{
  "n_layer": 13,
  "d_model": 256,
  "n_head": 2,
  "n_kv_head": 2,
  "head_dim": 128,
  "d_mlp": 1024,
  "vocab_size": 1565,
  "activation": "tanh_gelu",
  "norm": "layernorm",
  "norm_place": "pre",
  "norm_eps": 1e-05,
  "positions": "learned",
  "qk_norm": false,
  "attn_scale": 0.0884,
  "bias": "all",
  "tie_embeddings": true,
  "parallel_block": false,
  "init": "uniform",
  "init_std_qkv": 0.0265,
  "init_std_o": 0.0,
  "init_std_up": 0.0265,
  "init_std_down": 0.0,
  "optimizer": "soap_variant",
  "lr": 0.0031,
  "beta1": 0.95,
  "beta2": 0.99,
  "weight_decay": 0.17,
  "lr_head": 0.00618,
  "grad_clip": 1.0,
  "warmup_steps": 200,
  "schedule": "wsd",
  "decay_fraction": 0.861,
  "decay_shape": "linear",
  "final_lr_fraction": 0.05,
  "batch_tokens": 65536,
  "seq_len": 128,
  "doc_mask": true,
  "train_tokens": 178600000,
  "steps": 2726,
  "dataset": "wikipedia_en"
}
Each number is 500 + 40 x the weight over its row's rms, rounded and kept within 0 to 999. Layers, rows and columns count from 0. Numbers have three digits each. The size before them is the row's rms in percent of the matrix's.

# up: layer 5 MLP up, 1024x256, rms 0.0927, rows 492-591, columns 0-63
# down: layer 5 MLP down (transposed), 1024x256, rms 0.0766, rows 492-591, columns 0-63
up492 098:564494543500539455567474610488491507507546507535456499503566536520528501558422478511470519548468520460468482500567557516565562463495515454452504525516564486432585498421497463395576497526526564
down492 096:511479471549429472516494466519486506470462518444521458484493465558492533504479425524524513483547491491492515450509488446462470500543409474506486511540484501457479465526499508528504469483399538
up493 088:540424525515518484505559480474414584558496459461415547441502440482428470495472453525480579492496535529535559493514493501549537530514517461503543463542494477539506514574475447487559463553557507
down493 088:447554535472474517466520489422503499471491513503531424512416476496511500492525526489462486509505428493515501499483551487429458432576473535605493550505488474444517499497414563575489512495332490
up494 106:479484481540509480512492482512496482512496498538526507426560472524435484565539585545501500449547479504515501510537424521404489549460520577443483466452526516527446528516513453514578519449473450
down494 104:457495520520453471524424529498502467548425479527515564560509508511517428488477543559579504522412552520480573519507532466520460518508465444524466496561511484501519472470512572455531577489510431
up495 106:513520470513458517479526479454459500495486500469535444534568537501458475622509557533516507517478464479495472481538458452593430547508503487547534527499448538520489534440589504468533562448479519
down495 102:488469481512457466458504487491475521533510516479455504511528520479560487500416412496490440506505465499490553501502551511509546500488530481454486534488470565449432543555505513499551490507580508
up496 100:567452559450476576452508402570491467534548569543514488553526434467497552533494515539556464508504435463526556515543490458528474590441529500526468519576504516495457503430495510491508511459438474
down496 100:521469512441527505405559524515522498469494488495507452520570496409485481493467457561434553465499482475514600539485467491470533558552524437509589509506468544592465473495479483508429511530460496
up497 103:493528559487510495490545499485510473456407520473500452400573521482502493488552514524477463512443473450539514468520472566489476515532474502483543451504506514496584491538500560488521468566561559
down497 113:501569534454501432474550553548510518485535511508519490499425499510485571476501494438470475533453487454470504436457555487561495445472474490459475496472446479518611491574530450564454507446549460
up498 097:390444505526513469500559559487443493540471556469541457475555475489490449548503488466447535492513495453532547520547472542414500551496499466568488530505444529471460510544498535583464515532549425
down498 091:545494510458540441519536513477498435452500471466438462486482490521531506486476540448515466522450443516502518420492561471511435454441482493571471423467471564451514537499464443466511576351519481
up499 106:516524469462572493508465549465461507457567529461535534459496520459522450469511523558511529539485453512466497528594569514464527521558473445487514470443494582491484506472502530480505493488548504
down499 110:538524457479434579513510547466532579462474548437469427520536493563554516538442532512507499548476537506513546486462517481541489560501453560508472479468572523509519515445522530550516545504476566
up500 097:533467555568511548533514481433509536542521467480596471549526520537503470517562506534436489574510490495503473493470489428477501485458464441410478511509504531473496503502511449597469483406499543
down500 095:526540470440492445480465478492473427474473534504454484530471501456507493454514558491548483441482495538484417468512539499480499528452535497552510534485513518469480495535455552436471553526577539
up501 104:527452481469584410516504459516476503489504520438531534527532527515478431530498492473497499529544486587533531474523523518539482427527467507476514480489480575435532469500473497509449402501503436
down501 104:509502475441480477487480479521447487419516534569508398503465488520561540571542509508483529512476472517520525526528474541424537465500618503534535493437474461488506503484457466524488537530549476
up502 104:439489458532547440556498494481437425455485497517574512593458505428466499535493570595474450525515434422498516481495551543527434508421487508616502560549500496526544587508503568514472440502489485
down502 098:511440492489480521510456534512476521553492503534445478500533566463463498490481493535487496486489571462548558519556496433507486512532455538515524569403567508497465447584499548466541486462442433
up503 092:529490495468445536526488556479489542552490487521467551549503520555457483540566499561534479488522507500493452584456432593502466542510503505454558489528446433538496497493480520512551441575517495
down503 098:533501548607488504429529495482455457491508535433501520457415525510550546513543468509419446502461474559472469521524484547558479503501502494488466438509480511534538465459505467509495570502515520
up504 098:512443549565520440508515459406470493460416465433538483533464520508559476460469490514467497565468555457480532466474480485498504496474506450392527512490434502484401441508374456541507472452555481
down504 102:518502486571535497556502542505483556500556529463503494521504494490494476501446558463574442486541493477507467445455523515535546398439579457479474578543520502534519480544563459457494597530467464
up505 096:432435548541475519558459495450459509569476443467512551508514597483519510525482494475489480548557475505449549490481446549452460469535496509486539464539496477513490510548577531389502485509520584
down505 098:421516484427465515416486507491504546477564481508491495539534491504489465541497491508487528542508509494546504586500534522498529488487495495528418540494473537514546476480464485584527575469497450
up506 100:469521513469458510449508458482510492470577496541550543512501477481541551561502462517519509462500568482517487512515522480515450514502482579546557482440538496494561421441494532482494507555454541
down506 103:486490497458511539506489451478505481518471512481586490553546534448457493498440498509461556466436533501498446545519510507484523459512534551550516483498456488447455567527516471556458462526514503
up507 107:441525516486433557506510569492473573506538522427483546456527549473491496408487388515461419570460497477472471469527491504513533506546572506492514533561455526554529495511493472496525441507530533
down507 121:485483533462506520474505473479504507490538526553505545459438445555513465499569540529556503575486515481482443522460614507471548475516543532548501552470508487487571470541487465432566409518496510
up508 105:528405515536550491510528522539427524493508510512391462515436522481492545514548594554467530545470528489444470535529494559510503522534469497518502566491484529421442522510508466542429524505417581
down508 101:478485413463506489487470523529530539473516488455480517536489465516524517513535552512488525424480555521451596519587524443477486475555504467470525527500554519516496522449523452474540461551513510
up509 105:481450510472408487497496484490474493492466515521478504499434475524535579515464539538472520515462546520474487435473424503520511455517495508508449549421480545500426511563494490550418508549491451
down509 106:537498519407528528503498498513450518466491502481533502488476434397526546507445486518444510576524514451512464516555516557412514529541472552517446469506536502544484481522486569521483467535508557
up510 107:467412528491478444528473486470519553533505437458482451421498567518523476526511500501493534515497492516477513556489509467454451496507463517502481532521572525550561575501510588528441437499412492
down510 106:495439546530526480528546509573564470486542492504504467533507456555488458453489420532448520461495463500450550518470526435556534503528479497505524506450561519479435525488503451412510512465425422
up511 108:443436503476456498471503482497478436523535480501496504427504542454537465433480508509519467529515544513482499549498473499475535490464499468488549589442489534493440490462438540499538439496544517
down511 112:498418569468439468488517494494493446476491486465527448487541458459463537469554488517465429525451492559419552514538530535489444513481510472493459518541522568525509446501486460531447455562391460
up512 100:518425498512506566477502524504534514451506442407505590516512505447575483492452531508548502522512548529479418510560456526534550489443448538508582523498480446419490572495513490547519549501556468
down512 102:509473591443441572544505466528535642496524455547542504424551490497530460459518510499514567471478489508479541574499558436574576472480505521469442487505539525539516472502501463454503448476488495
up513 112:488477465504467539472475482478548524531535506548438486499417551557491371523515454523474551515522422486444537540594466506474483533459511457495455500452516486509462482514609519524525373506471471
down513 113:543561505504544530502556508531507505476487511531457456530512506504489490501465502496478418587502575454556480464469460468442503532504534526447492424517465536481581559481477509555441427543498521
up514 102:514451423470528466515478475420485454491457480507508472510519473457456486458569514493535495603552546543591541527541522600522490548497494533524497546537418448472526547504504546443562560584532473
down514 099:576543480475515526503492539469481480494463497450548546450526498522517497495466505488500501519470513449476462511492422431485554461515546560469496540506444471521578514607487531527515476514474509
up515 101:554495518478401543489488480390451547525585510515527558524511501550507544500546554385479445554527437528500460582506442530466483497462491485489497493502485508464529491495526419456455517505554548
down515 110:536539553479451454461501465451525544528527503477482478491551488422516456554470603534462481431519451466577457484438465503553529462535519471490510498588520548422511513486550545477588510541506572
up516 108:521519488550547486497500491454464443546518520497524503479522464521611509506432508512510491546480503454560489513418478478413564502505529436424461443479492521471484458448559533442464495447537553
down516 100:474443518482555540500516492485470563544611438514532397502490455512472575425513394466513496521478432520517512554487467465496434486535509519427507432428449501519503532499542532547539543489506481
up517 101:535479425484403493508542569497486498511531532534501552521498510473437543515521507503508511557482535532595495485551506497460514512537452514484448491497486553497406489501472511491471556487478418
down517 108:470490504554561471584442512484515500436578503500536552532495512535470529552513524419471540437464534510609443481481470498534507466524533530446529505525548483468504455517500537504514472497413477
up518 100:433448523486551483509503416484522533513470471483520520496518480443497397476486492530489489462447539464518501491599474431467544503441506446518479521472482543453455536505524481511558481452483524
down518 097:425562512468567542435512423416492516542499471503467505429454492518495495468528552501450498498525526503508520500508566542471514487529515519528499522478486451454490495474548515457537479487405536
up519 107:411558473492485515552455492416501493537505417459505527442430513474511563577499496491412537568503500453504476527469510496508439537489488447513461529438555489469563474509506463500537503476563510
down519 120:551520489483450475495579505488550497563536456444528441497473544444536522505474429506467478560462456427484510499461521471557465491443572423498470462575496557492483465547545415492474526599497446
up520 106:578490517535512491566496497528425451532575500502509496504474523482438537449442530552516440507466489430468506555485455546460443522519458490511446500504516534499491512430492547545419462504458561
down520 109:525446454520545509492462551503538506487543498479477379479443526518502525535507484543558476512483426526478508548522514531561479487536563437451490518513497467439488461497520480478495424462489457
up521 100:459540465492423581386466535510473521510531485461510519462507576576481493446548506444508468494466475433573522483506485471526536484518475447491463553541499446464499429510476505558484458482504532
down521 098:454498567558489517603480501566494518467458514543508472506450439465477483435505470499548455521505591524558483563535483568472464557529496442569499477505505455539511513503547537537417516526486528
up522 101:487488464486552569551442479530526483475447435497586555435501514484540530519502465571533492512472552535488450521519508456542497451497499533477457518534470482483434527512482513446410527523468514
down522 100:493567499531382503487475523521470550533541491538478505403488475535522536559469379464489514449454500527545474494481590465462506516457545452490507539482549486501469559593445592506479512594504542
up523 104:509479486500476492539518492501493534552518497444575515468481536521462510521459478446525503480489549559546467542505554553510546516453452431476596514515456510446471510456428468500560518489540478
down523 107:469549490449537515462474502513496451537524496517532491428545450438477591476556481503427495506468506487517485429458510432579476523535531566526462485426414544528482493439478462457476508512552533
up524 099:455511426506543466478497488523471592491521524517534544516505455546530507605513566550522438491528452505430522491491473501442479458465462481400477527529532461473461516516477525429571470456500495
down524 097:533467462486509525506462504502483477554536472480464559476468514524512449526446488487519543575527506486514453409602526532482504492591492412446457509490533557532513439517485550472546475467422490
up525 097:552471503528476478477473457444496513428454571564478520433431470539428462441434515519528494468479450486532451444477539485579496511527540536435555480460500497524505531466446520453457534399457539
down525 104:527459526519549568438419505481481507417502489530527461493513448473487431444477524426509506492471483459496465477499527576546532471484509453411498471484434536494478475533543596493485536527498500
up526 102:573498554532470512541499491510546516537429562493528478492493501501451531504477526518480479494478518491462513523626524465475485504503412485532564474518444518489482497414527542488576574478526466
down526 101:520525425536467528530509460478516464494492460487504506500544502551517546502508522448475505481492461558515475482467489526524472460471577498470492525456543464452538497470507435477496552403521560
up527 096:517489504577451465478541490472532485514490435436496515508465495457476516463553501490477480534463506530492524541467464502568422485513573455550496488567561500411473469480498499489480538579537508
down527 100:548500577490506504476440482537518562553485557487558526487521476491538505478551504473565462511571527432511593499440516522525535506505588600473512489508504522588583508547494550531516527549450507
up528 110:550541540522540428471524534413529511507508505505571506556467479559455527473542502481485466473533576489571539485514480470546505508501499482610489529527546577549513501479556462468484513522480509
down528 106:494547496465498499458422432481537562451567491492478510592563539553482460510519498408411501553477490460432499500516468585490493471496484527489536585492434562468479529498536523462526474519502485
up529 106:511529557543524496453472506501516479524532477529534463570493455498530451458489529539501498457453453548548418434508445496498537479498463461496553523502527474421550505532478539484535448526598514
down529 113:540499485519497509464481464518475492534518487495520483474480596456544488503497484523507503599460498497544541482456521465503440515539465385510515506435386398472558440595507520452506494452505498
up530 096:525569447540525529548428538527515491453510536538514527524569526493517474519505544566518487415435571494485484453539469527506509457475472518500471538535465505534466558472536516444499519465535561
down530 093:528424454525444600494511512466555471507514567509611523502514539483457522573489470531503465492487510514464492508478419533537461484500578495497570534510418553500502517457481467511539502534520476
up531 095:457491531532434600510451534519483474548481503482533516488572506503550481532447497504486536514474486475523462461504491502462484557549511488574536504502524460473504529465483523554535544455469465
down531 097:579464455516440424537479512511516503432505475411475468537468551513516441439567518524492461507563506472472529502474538534493529533538580521569502436525485552552479564489540456471463520499487485
up532 103:487501465430506445517453556522515508477539546566441453427561444492500501444526542466494551572517544463502580499524457487465416491512507456548470487433568481553486514546515492466515469479517507
down532 097:521495574517526477509470501553471525480542489491511537624398529547501531523503520472538488442503563467483521437495509434516447489570487510488508499544496437529499570431527513557491475592515451
up533 102:472521521530451553596528592502485468556538503411469475531459485503473458503504424494463568515469538496496518500545515459471404511548474532482495502543510480534546474466558570558453475454440456
down533 107:511505473486540461506514494420475487450474468555517544536485422570415508520529548554573436481417440413532537528448465527533519512515508490530464513524493494537542496473471394538496551538521520
up534 098:515501554533495525484452470462480501550519481497553535535586475589475570550533500518567509517529448413568486440484497430503430526538511497495495547522567385474499505543565458523503462465482431
down534 100:533492474561512548538490489476467486484494502476442443474495499505507522533484456482559444479535466454522493557501501577464513493493411475601539503521483536480426498472421495500511573473454454
up535 096:456507474523474481528485509474480538537488531525512460545484551415507520547512587533512528488473558482473484452466524505470497544492513529528497500504511469574557474486533609521526479449498571
down535 087:545551437499519557523505548436546509543505474452481558465555472492465482532537457515535489507523502486528524456515482464463512512480495524518586441504518479441493485536451455531474545377489475
up536 100:533507511489467474537559455477508549475436491502506596444524516474501484450495510551471443490490486475495494532480382514419566558515499461496466499534517455520531476486543521540464449526520505
down536 098:550460550514507541447500350466590459543421492497559436429491553539498510542557515517468512536514646502504436525469529569505518505469563540410570489548517467445510465457471478445460539532524530
up537 103:506423424590429537554497518520477409451531477517509529551464504494515424471520487577475447472531438566515569500571496458489550531521496552454521562540543489514507502514512495510544497502541524
down537 102:523469498410511422420468484510619424490489482509494531582489448470529533478501529569475482504425496529490482430476506519466552513512478485504562454529494450454467524548513520516481527554490514
up538 107:503489506528431455499506484516557512545494445520471427554465472514407557559537517487450453519453471505397549503522489475474469574468489535502482490521460508476551550468530507616412527516477514
down538 097:537482554524460519461452463503543498379466510529588486498478485503503462505481559511516509572500513508539547423467478459468424432508436503525479539490538499465466486479572476457539489540536540
up539 109:551507589469454506566442553456531530476578500526488562464499484432514457556487504446481505564501449566468539440537492466486485520534556558478503543512457470459532461498548578488555441488522503
down539 118:559500536534491518525531504544540503500489539490480507520526455541535479478416452438518459527510445528518508495485453461485452457496543498465475543526510530487534480502495454572506502528491547
up540 104:478494467507467493516487569491503456582501496395499472462505510435488494472452438563474426446543491531502554462532523510501488491543452434523484570489492503440453516491517458558602534547569520
down540 097:515510447484521448480518526515556598469485509483492501542514544544529395474514496459472523476439500452511438525487568593521477448476492487492481450471516479547508539483555572466522446388452453
up541 096:452456538532481560474498500426477473496546450535540540436542563439518537473438528524509482506531551498465510556544469479613517527483434560547445481443500425497479505492516519503521481484559498
down541 099:541498523557488477482453450440462490488578479530479511516487412501537500487504470448499528454479473562469560505509480449550505512470497516611448447527462533479526496547485534452500452515442555
up542 101:464505537523493532466490576475477424583542539534506514494518584510496547439448470438468532485506447550491469480461494472478487560560431497583513483456516482537505539507574525481435553513543540
down542 104:551464502523566457513507479549501592500452504472541497500502494524423501481419506535476453524527500564529494456469520495508542504498478480488474422473512527524473471519519443495500426545482567
up543 098:499471529452551514513535538485545522457490488443444537549496537455497365516482460555521488560566529531494526532450488537505481478445392476509452545477538518445514517477518583579508446429536537
down543 101:530487552475510539513505478557490521515450524501500484519466436496413534503486502442483548529506490476502490533519521543530483503486507490580416486533532472490565489475490570417517532490459453
up544 095:484551519484550596451496516476431527490553437492481558542548511493476483538516500508454505503522471495458504494492553448494500512459505508562515482578539492490493569488485512594524534490459538
down544 092:532538498437530522594570488474597503447451467504475414552496414563470542514517432516533554435439501463484501468488528479537500507484528436522537472509479548481491518511562538544480521475515462
up545 101:503460451524477565507466454576533540495495559486454465541518542519486542435535539453456526454519444474495477531531545509463503462467553445518493496499461485486545496490404536545532522432426509
down545 092:534504524463555534525487469518490554486501426470517553575493460541483609516517541501484483474484611548498525455535530536563476539490449488481424491424524494440478473545534499466470444438504533
up546 100:430523529492556528541514531503433448500491493480496490478584596486485512494518556484461547515447482514545539499555473409580494445511513493493577506464563519541505455536511453548548481538467512
down546 097:523447485527461450503478523429467534534421415510482477537456576533572463486422555467490424508472454436480504510563527493473542466516447478459568532536482531523527558481522542445480516493544495
up547 100:525432518478478488475540536527462501495521449497500543493535511464492481540492458550467488445489573513517490441532386463549541519479438524448499479379502549380503445490527457488490445533520451
down547 097:496435445500604491517508497498475525528459469512483473479502537441486460599540521498412441511513529483492437426510389551493401559553554566480488444492527484506492456519493487521509479497486499
up548 100:606483495570511557491502486546502482513500434445577497552547462480543571484489460500461542468516491526570510487448539442487494558491560548502536479563527469496485435534514486470416550502525499
down548 098:459482478467410576463538542541489509413488464504556447526495544509500488499495411487497512447503523452474450552514473424482545504552528505551513532419451423496457444531452470496480536532602456
up549 107:503472501505536518514469415456462527517446529521501496494414557498516477519494566434469448463504506543514475524474515494575491546471478512491507571508444482514567506481466505417511533536597500
down549 118:510508537506573467460514428483532562569476512519495502520498476506540482554484545466459529489412475463555448507505511471481503482440505440525540532513485505481528540510551452446484493534633495
up550 105:558556440596503466498562478486506517504443474487498526507418571510556514510496509454545469440509479443603482448445467464586487503467459532514434557538462452504503524521529560525402552507507541
down550 107:493608460520485506447495524523431526418526486531564474487511473526529465537528545565468526526491521463515502456552513485451524474465466426509482518530538463490543526487457503553464515554506438
up551 101:567528572456516433526468500578562457543546492435469509524545495518501500539602579544450497525419470422491509487548535548503511531437530499531462416507533515485466563506449490451461563543504453
down551 101:572520556455538479478510458489498539484467470572512484492508527501485487510506472456497427484493484496531484480458488450494485483544496426450462452400414568533565494518557506499512491553523510
up552 105:475430460500513435495447553507516476519488498493533447561456579468494460530567496490460550483421468506502527503557597515552465485512481507508501520404501534521482511524562500503481516473525518
down552 110:556464470582534555471469418486507478418508408455497440477508495507510530536479426430480486507439489495513503413441479487450533522487538492466463478538528540518509510549550554463528584456536465
up553 093:522521582492484522467459518505458519497529469587520475492481483471520470546417538528506499501606519465503521507424533495543500495520539501449548463463445520509495422487475465479483499546463498
down553 092:469511537565534499518472537464553550457464488531512474498513436456533471513501549450549475500485439558486478484460533490484536530558594547520559458463493529523502501483533426551428466516531521
up554 094:499396452542582528469551422519474532455560483523436451499423490460463494462572464478426474517549444507559523478476603470531479492444473530478460529500502497478513530526554497449460497513505449
down554 087:482493486426516459542515481617497468471457439443516455488492553513499443421572482424505444455505542523488520518514471506540470491509504449507473426537489490512464470540542491486486448412428490
up555 099:438464463580455446509459504474575500480535490459466520486429467516526393496523507464515568462458466516546551480460428411540499570524491517438495522522487470522504539469412524531495499490524463
down555 097:551484488508469430443502577491496546518528418478460490527444459436468534535484459524504508525456451498503515468471536545473534515545444477476426429507486394465527506537490551532517526591493469
up556 104:546484440524466508575529532480454528547466549460406420575448513403472562491460501524517429526536550468558451476532475510593530520511504532532499504541473511487500493496477500499565547516419534
down556 112:538475493535495513593514549555496550535516573480531502426515489509499409557484487502511428491560551465522529526535505464465479433465411540518506524480544480439517462459440476542539418514515496
up557 084:582471540517506479490501526518475500504495474451526451490430456480557507493504476522496555502469470509552562517497487515513450488492507547467467603550439470548552530490551573476561476457483464
down557 081:450491499481533550507449463528498449386509505595517511426547593473522505461530489473435464524513488409445511523498486499577563525520446480472518478437515518431439496525445470515495528563511511
up558 096:495477535520464363448514475532500461580536460469498530526449546502528499475477504497489536548360503499528509496470509621514460541464438459527475496595518505502475566475479536506475477489469459
down558 092:548563453456515529478471468493465502513509449537522497499459497585505470462538516537527506541446497495508535504471424481450567421433520453461510496480441519550466496540553464518515509439498501
up559 099:425526455491507528580469545468528430526474448486554483466464519510532525515560525499461464486537474560483486523470388524497519488516423573416433550512438477430556512548561526457528491473487522
down559 101:533487469477534499452425490493491570526514563546511463445488543466486507546459512475512485556542468499528384538478513572516505480525573432496460473490538542536513499466517521446512593565491434
up560 103:507486470493472510498514452442490541540563518495530501536545536468488466514470602464515490514468561496525543478553511546418508587451476582405442478453606439531477532502486508425452505527475454
down560 104:554488443539492539488574500467512477469480442549477482488512476453471501582423399545417460473506471472461441496436490534437527498534463476524462511463489517483621493483567433470450604525476540
up561 106:496499519485454505534506504532479562498549480576516505472498491532506481445476490497534422488455522492463528573497501420467564449467477501534520535430586517464451446440484476434449512466454551
down561 100:518509480468490479524528487444543483539543426483529555569469502496534518513502521513477536534518544531487496552487568467520538509526501529458556496504463497580471522515549482567548525532412451
up562 102:559476497543464483529483485465429561488478482471452525528519488528454531544550535571504487532512505495550491538460496490578568510459454424470464490505509448563518468479434536598566493436447475
down562 099:487491527449544486429494422483491442496457445557516478527541532475439548535455450497439582502511548479443420492524559530570544495486530486507474474513484543434458459545505549544480596543554528
up563 102:522540548556457491514581454487583575444523551571430526495444460529529543525530486528456477503488481482519560486476510481491455470445508465514487497513518474485491479558561495540513517489483540
down563 103:516517538491503462553506485459524524468512516494482510496523489539477483451462521526524526535490563505588515517474432532440448538487440586487530582488513541444507495506373498530550425479506531
up564 106:538509454520542500514479554492503492545536450433486487490484425516441452591498492508455459528453474557509543455531453491502482507470456494473464444428486524419463565518522462532455505522495515
down564 106:534561543535473509533490523515473475509484468521557520450443581470593478482522489558556478508519490452490474400476520513507560456571600447451498483569404447495500413514533525469580444488514474
up565 102:525437542434482485465483511510563497502451472464421541523461465493530537508526509529491464536538522484533482504488515477584464495458498478528491481476488459472493528505440474544432405454535569
down565 098:490514461542505450511521543532435558602478442525504534514500402523512425526481511583511455497511560512612515449522483474442573462489528542490547492538482459571544469496456516449536485559492520
up566 095:387484530559506466490537457502541454552542518457496514453432450444432435567530498488438474488560489486492559481510515470517460444471491474570527415452494561479490535479476447553529465515443523
down566 088:496504546495490498453507512504476449446552508513432475515519512498506419501524473488507510519525510499412600497504558495426518482522601517545445474466480516514489494482477488519461511487488463
up567 102:531517449493551510512465455484475430568522517519464554467498499457505508473416528461579508483523462485468562467451518498482548549484490512462562507510455486460568549516457438511496508515494505
down567 104:482499514489526533432504515560538546573502483510525507486460487488533559532484495524434417539513481521430489556466488477426434526484516512470429482475483510550450499544524509476490525521462443
up568 106:518455471445460529489462531477565515558487495429522485529531514492505520562550467491531530470556594554434558450531501484510498524516473514510536483515530598535428573489518524527444464531426498
down568 100:514524475462567487464490559556503523456527493444552368541482483494520502477528528462522494496467460411451543547501476481519427474559448496513526544565512421560550532494471461523565487526502480
up569 111:485515505442525522493530496505497545456537505530552510489504530527533496545524499477504502465448436449513511518555506436577529527431508502513456584518552518494523443509527464474490517535412558
down569 116:485554547552529536478490510536474499511455515495490547516495417511511488487443497512507459521521547535564558549438428502432481547447453492457482551525445489486494402484514504476517485522475502
up570 094:543478464474528489460502542476430552530505490556501530551506483494502474459518500563467490515427495510518455488561558444564434449511442502481501491473436487568427525562498535455529472447484576
down570 092:503503532459421479547488497491492511456561525484495583531535524455569493479555518438603456492500548545483517573479437430475532525519506534495531563525468502439504557540473478515415480511432503
up571 099:473510534492514444591546473515474516555473562449479515555558560515496498503493489461472504508435478558520555473534492504561468486488458618445489485500525524514545545522565466491473466520558534
down571 100:425432499472503522463534521486481513487589491471555478415510447435460456500552554484538498536552481474470544487524459579549467528502520508530524490492422545432419475518494476526444490447495544
up572 091:417492446543439537488536528515552431472592559521453489502490461446498506481577523549541546490510526573513445498518552529573515542545461562503448540540600492547483475505548477437513481447442508
down572 095:537537566472417558474518504570536457529478481534476415422526543514536567541554479520490493412461492428407499504485578512527442492489419507505504560475488540497475423496444541520519478516491518
up573 103:483498453514519498571546578514559504513539518479564505566519510513573548489508474487537527537452451608484429400518507488514483495500494487498478508462484523462588530535522466436467462498488509
down573 099:562501583530510540476482506437451512549508522490501454462438487528517499577500520442451503448455447448428473576553458565525476541520532478412444512533495580481545462501454466532475590538423487
up574 098:514429511557464455511495434498433500484529534495507549498504467518459467538508540418435516461473495471523506582474475562433509460453469453553502489480467574495567480478515497499526441528560490
down574 098:452542524418460454468575441528486469532534456514572459517547511527567534456455494517449532538504542554504491454507485535577506520534522572512463475498451431544464470584474492530496572450456505
up575 098:518491473484429471566432505503538451459455495527514471506545525506496571530543502528546472465499554474537555431527544498523483529570465439501495460495516516586476484512520480516480555513536542
down575 098:491441572509553543498515436524458434443535557503490514526452479489530425521434488463501515465490510481552456509542484554482491456584545491525496469560506492420488478524482582497495484550491530
up576 109:437478529537463515503534495514430479493554535497507508502541488451550470487446501532504455496495489523458422540560516455532495496453513482539532530425473556530475492473479501474493498466561555
down576 106:508558511505489524516501569565456457473528463535450505523458518486537574518551535460568416464490506543449489550509493510461475455460497528519521443575530491451383459495468476551535533535467413
up577 103:504577489482446467517492512526607497513439483501487492528564544611501496462430508541441582477437461499552523454498501453562520480506503542550521565561511533493481438501502505514459552494456542
down577 105:542419519461459463464523598526448548511539515459507538437429461501495507487450495468524482505469508473516560532558512551527525510506459516506509482493505519452482546488496485554502543510495508
up578 103:466583499639473519507504489587410470494589474519530510469446512538537486480477515506484505546625524442471473477466507505493466468539419553507508446496492531518516549391562507476505503473525521
down578 106:532519472547493498434521468485513517404547468575506492552560517533610516472460516427531516471546455541563570550430497458402515509487529495488484464462481419465518557487533584534493523443559519
up579 091:473571570497521508564515467466518443496574486477495501466559447536525509523563454508454421528455527489563491601510481481428454555460513481532451504503537563564622466447551545469430511463503533
down579 099:528532488522470395492553525513486472593500442552509542478414520523452495504569459504447562457473458538489554477468466517525533433466439467536505494527459477477471535475536407557520484441535529
up580 105:559427558506478494507483426503468489498457513472484480499579476473515490545466525536489494556521531411468505530488508524453526466506490515485571466482525539529528539559508550475489457516430536
down580 105:556544537514500487497528545503528417533413508500561475462512545431461507461507441445526494528472535518528555509494518491499463501487517459523428508533466537476569479484550461475449535590504498
up581 101:487492521519537538476530439502497522502557485463496475562541485446505523517421527424573466553487469527542561485527517476513530455483468522474461508472500530496557511471526518496520536542442488
down581 098:486431552489513490517522490467545454458485503555486446493536489517520534532556472395482533467450626499419506482475510488474532517493516534461527522476538495477495520467522505551525455495491448
up582 097:532447538543463474484569410482512499561487470511516534486532530480513491486487493453508539437519553470498568472570479466513451524590518580539499487476468559509468474509524417539519462467493435
down582 091:464578499490479519510423509524422531484496529485459466540516438460434486591465489503553496590523492479576535480567492484475589430537468433474487546485504467494419559466485530502440480630484538
up583 100:484526506533466494482543463501530514509474521421508527502535492490491532528470508522473486434503487472563492503569442535497472564486524467505477471546466480486460506550490486492479520433599529
down583 101:565516477512522479564485514481436537440487579543491443527519532504476544573497465516544485503536570512485515523511572551534407463478507522428461493540514603534522468578496588410502481560474541
up584 104:402471493501571491499483518486487460497500510522454526481541544501478462571485493508447469553495506419507439461490547523489547500497406478393524525569567474542507503505427528470481501410506519
down584 106:539479481577528515486529486521425521493507393425473503485506479505542553518539439451499456493556504519523583506556512479470399495503480530458551470452453500439497466489451469491564432478481445
up585 104:508462504452441519514548522459429511508547531474583486478544453500494510498488467477515480540515567459516509528477369499469512527528509577517521511528491449515540523518481527555470516443537495
down585 105:554498499535446480524547475544446511476470483555544456509601498506538546522482474562514458440503463487479473519396560542534433496470467501544515513547504543494491503413550506505494524512482473
up586 105:468552530514507440492459513472474475481455503471530548550577553540461533600501519476571451486527450466574530531508546493521516480490557485495521495574530508482588518458470478495535539484446494
down586 109:545494530389484504513479488484473524424481464486511526499401478520469482518559505459458529448543470552498548534533529484458440510475489521497545511472487551506477457486528424509524540602552492
up587 104:568520524528534533533465489498470516502460527539503474483540540441471510505467505497503484579542540563515475440503444472552508494439522477549465514526490495471579498564529515562413528522467458
down587 095:539508483492576499460549428518418423473583472541435497445573545477532530537481541470533508438483525538460564506536551490501499503499534534563500420433478490531508501516483519430565575420487505
up588 103:508481524498550514422474529427476516487479460469474545476497520470461478493435486480527516437484498507468492464471496456545506472491530501485531525517521547489560496509501536522536489497506489
down588 104:479535475481542546536459418556526472547537418545466470499493448494475562489583485494482522492557540497485496506522509536505532577523485488489459465521382440533475550452536470515459569525488484
up589 104:524503487507469466534423537404455576514473499558536528585542498564553493511538476525490422533509493486454504492481521563557487524517469479507500574501524471421475534502469540488467472513520614
down589 116:542546463461480474508478493532512552594442459556450536537440483534480503564502494535447475457506527505457557448526524500514518496491521460494554520513537495572552493499426553454506512536545462
up590 100:495516483440442526521458403451525443602436528541482463532409478487476490509526478555496497467554458509531462446425478483428583473546456483497446467490490488471503524459437435519503535481465445
down590 097:503568482514497478488479517476499505548488585479543473514558510508560528503546550475504498523557464507470561466501546513487494452484565536477501483477439467550418455419524525517566558501497556
up591 104:520490421512587547460496500505540529522465510535404555466469542455499476477449534494522527489574499514434470533557529556548463449553573475478464560461494495511515543545507531416497512521501450
down591 107:546449548546511472490488522520487536489450522523524487439496561477551472526458458539472454421478481506497469500457482440499507482564525497477460532477461526479424600491497592488563548512524529